From a checkpoint of a small transformer trained on Wikipedia.
Size: 5 heads of 32 (1 for keys and values), MLP 640 tanh GELU, vocabulary 8192.
Architecture: RMSNorm after each block, rotary positions, no biases in attention or MLP, normalized queries and keys.
Training: a variant of Adam for these matrices, 10987 steps.
Each number is 128 + 24 x the weight over its row's rms, rounded and kept within 0 to 255. Layers, rows and columns count from 0. Numbers have three digits each. The size before them is the row's rms in percent of the matrix's.

# up: layer 9 MLP up, 640x160, rms 0.149, rows 618-639, columns 40-79
# down: layer 9 MLP down (transposed), 640x160, rms 0.146, rows 618-639, columns 40-79
up618 086:137173123142097119108170134136091136123162092097177130116113181121118107102155137165107118123144108107135101095125160140
down618 080:122144102130104112127154151093122130140170116103172094148093114126115099124116142146129153155147118149111150119172178129
up619 101:147164160121163168120184111165134161129097147098124072112167112131124142108069102128069126139107109136149164109150181121
down619 097:146142096132101182117147108111162155107105139121139126112131135105082112137107087178132153105137147144129177111165117133
up620 096:121110185074141120137125060139103158147118152132138140141188136113110129122146088133150090128125099128111114123136143143
down620 095:123128166092122130112166126148141142103143121131169167138121082120102113176125126152141159089138131140128113139164050134
up621 114:121132149152128145104105168151142141109103101125108137169142161098183130131105107094115118130149119162138114109139162159
down621 113:126148095154101134114147081135128095109124080102110120127139105126091091164163132130140166115157124182106114109114121108
up622 113:111101135123123134121107127109137120133145125147108116145131132144155139105113111053123091159172133149138072117148144124
down622 160:134133131150119127140146128046109118123120130109138127134125099121116137111127146143127139128126115164118121238126137151
up623 096:126202156141179130107092167109131171139139132123133108143129128095119137159097131086117093096101117142081131124162145119
down623 091:145161140122125146144149139120092136118127133068145140089129137146126110107080144125112160102076138108065159158154166134
up624 103:159141139147124073123087162145121160137106114148210147135119126112106119157072124080118117119154108131159103120091152139
down624 108:098113137105106159138121116107135080139124164120146168111104150116088119113159164120110142088090189167142104148113131102
up625 106:102176122079141120129168118112098110153096123118150133141156142110103134157135117102124091121133127175099143130154151108
down625 104:140200104106155117155128126143120124107110129113145154089118108121139120141120104158164135179126161145106123157173141163
up626 104:105095140135092105141098147100122148136105113161136105126143197130115144178104112179133137066142129148115109106137144127
down626 098:133094120101126112143119156130143144149147106089085161146156119118161187123103128085100108102086115158116114111134175157
up627 107:161087152084114121141076151137105159152085104141128066122123183157155120125094151119117122138152116128100105131141165156
down627 114:124109151117148163127117108157120082133132138153130105142161087117155087092094128192154120118079134121124117131137111177
up628 094:118175103082128124116129090104134154117153142117075074179142103128123120136158094141087152131136113095123152128158151113
down628 093:128138126151119115101132139055129102116117118129120135125121132152120103118162127124151131135132143161093112194164096124
up629 105:161136201125113139138172105141128142111113141121143142200126172123112100084145160126112136127169168132130127090129185151
down629 102:137149149126126132145148119128169096136155126114111110147150163113128107171135161105081067117128144143156158097133101177
up630 096:136136115189192144087128106125075138183097098105153171139126105070165120170154139092131128160174130127119138123103143147
down630 104:158146112169100117128090118123151134108133130080178116105133098153095171141132114156150147159099138123117068135143113153
up631 098:124165171148122102110137154139127102109090149107126101136130146122061096117110098136162136124116178112111138162102187133
down631 104:209104114163101103118157119064120066147138105121129104130128093115106130140132161101146080145103105159135107175105120144
up632 100:129098120096125102127138143110136128129121147111151160144130125149169156147125161089143126113123042140128130095107183083
down632 096:094117133146135122121120127159099081150141179113107135132123160133083096135104128118120143112137145133132153107097135107
up633 112:089124127121174163129147142101117109140126093134187112157160144122139112152131084097122121153120074160126119125164165129
down633 112:172111151147125166141172127128125118152134092144134092157138114149090103139114120126085138145139110140111123115118124104
up634 103:146132130135140077118113147084095151114121087155141118107187180147114094143173126138182138129134150184173157118091134146
down634 129:131139109130102143143120133045123118135127079106117102127134147143128133115125139129145137129100098113121128223134128121
up635 094:108105160100124119132107162122109162144113101134159133127109128151124126142075143115154113138093080134096120112107136110
down635 095:165094109128138149133136123128120150149145125150156154194127145128091122085182094134135172152130093149153149138130127121
up636 103:150111094131150118095115161085080111116111118148138119144114153139127093094141115111114093118193169114150089119121134140
down636 103:153126113126150172153135145104145124087158128072147099126132188116139090086151106112112112130111152159156128157132132161
up637 099:110104129124154115135098134092128124141119137186107087102094122116114152130122127115120122124166131123134127150167139128
down637 109:134113137167118154138128162038129123131104159142100108119091137123125144115129108108130153141138142095120133198125112107
up638 099:172158126122120100136119066122087126123095093133100078098107158113095130113092114104149108148121132122106137113131154120
down638 100:148131091130137098113134153015107111177166109121103115122171098134122127123120147146148127153106157117128100164107139204
up639 093:144148107164152108121074069105103105130115084140128167128132150124120117128137122087117126169098116148149125119125170130
down639 099:113138072110121123111142127109112136155187142105111114143119061140120131136165150117150144151130138118114123138153156125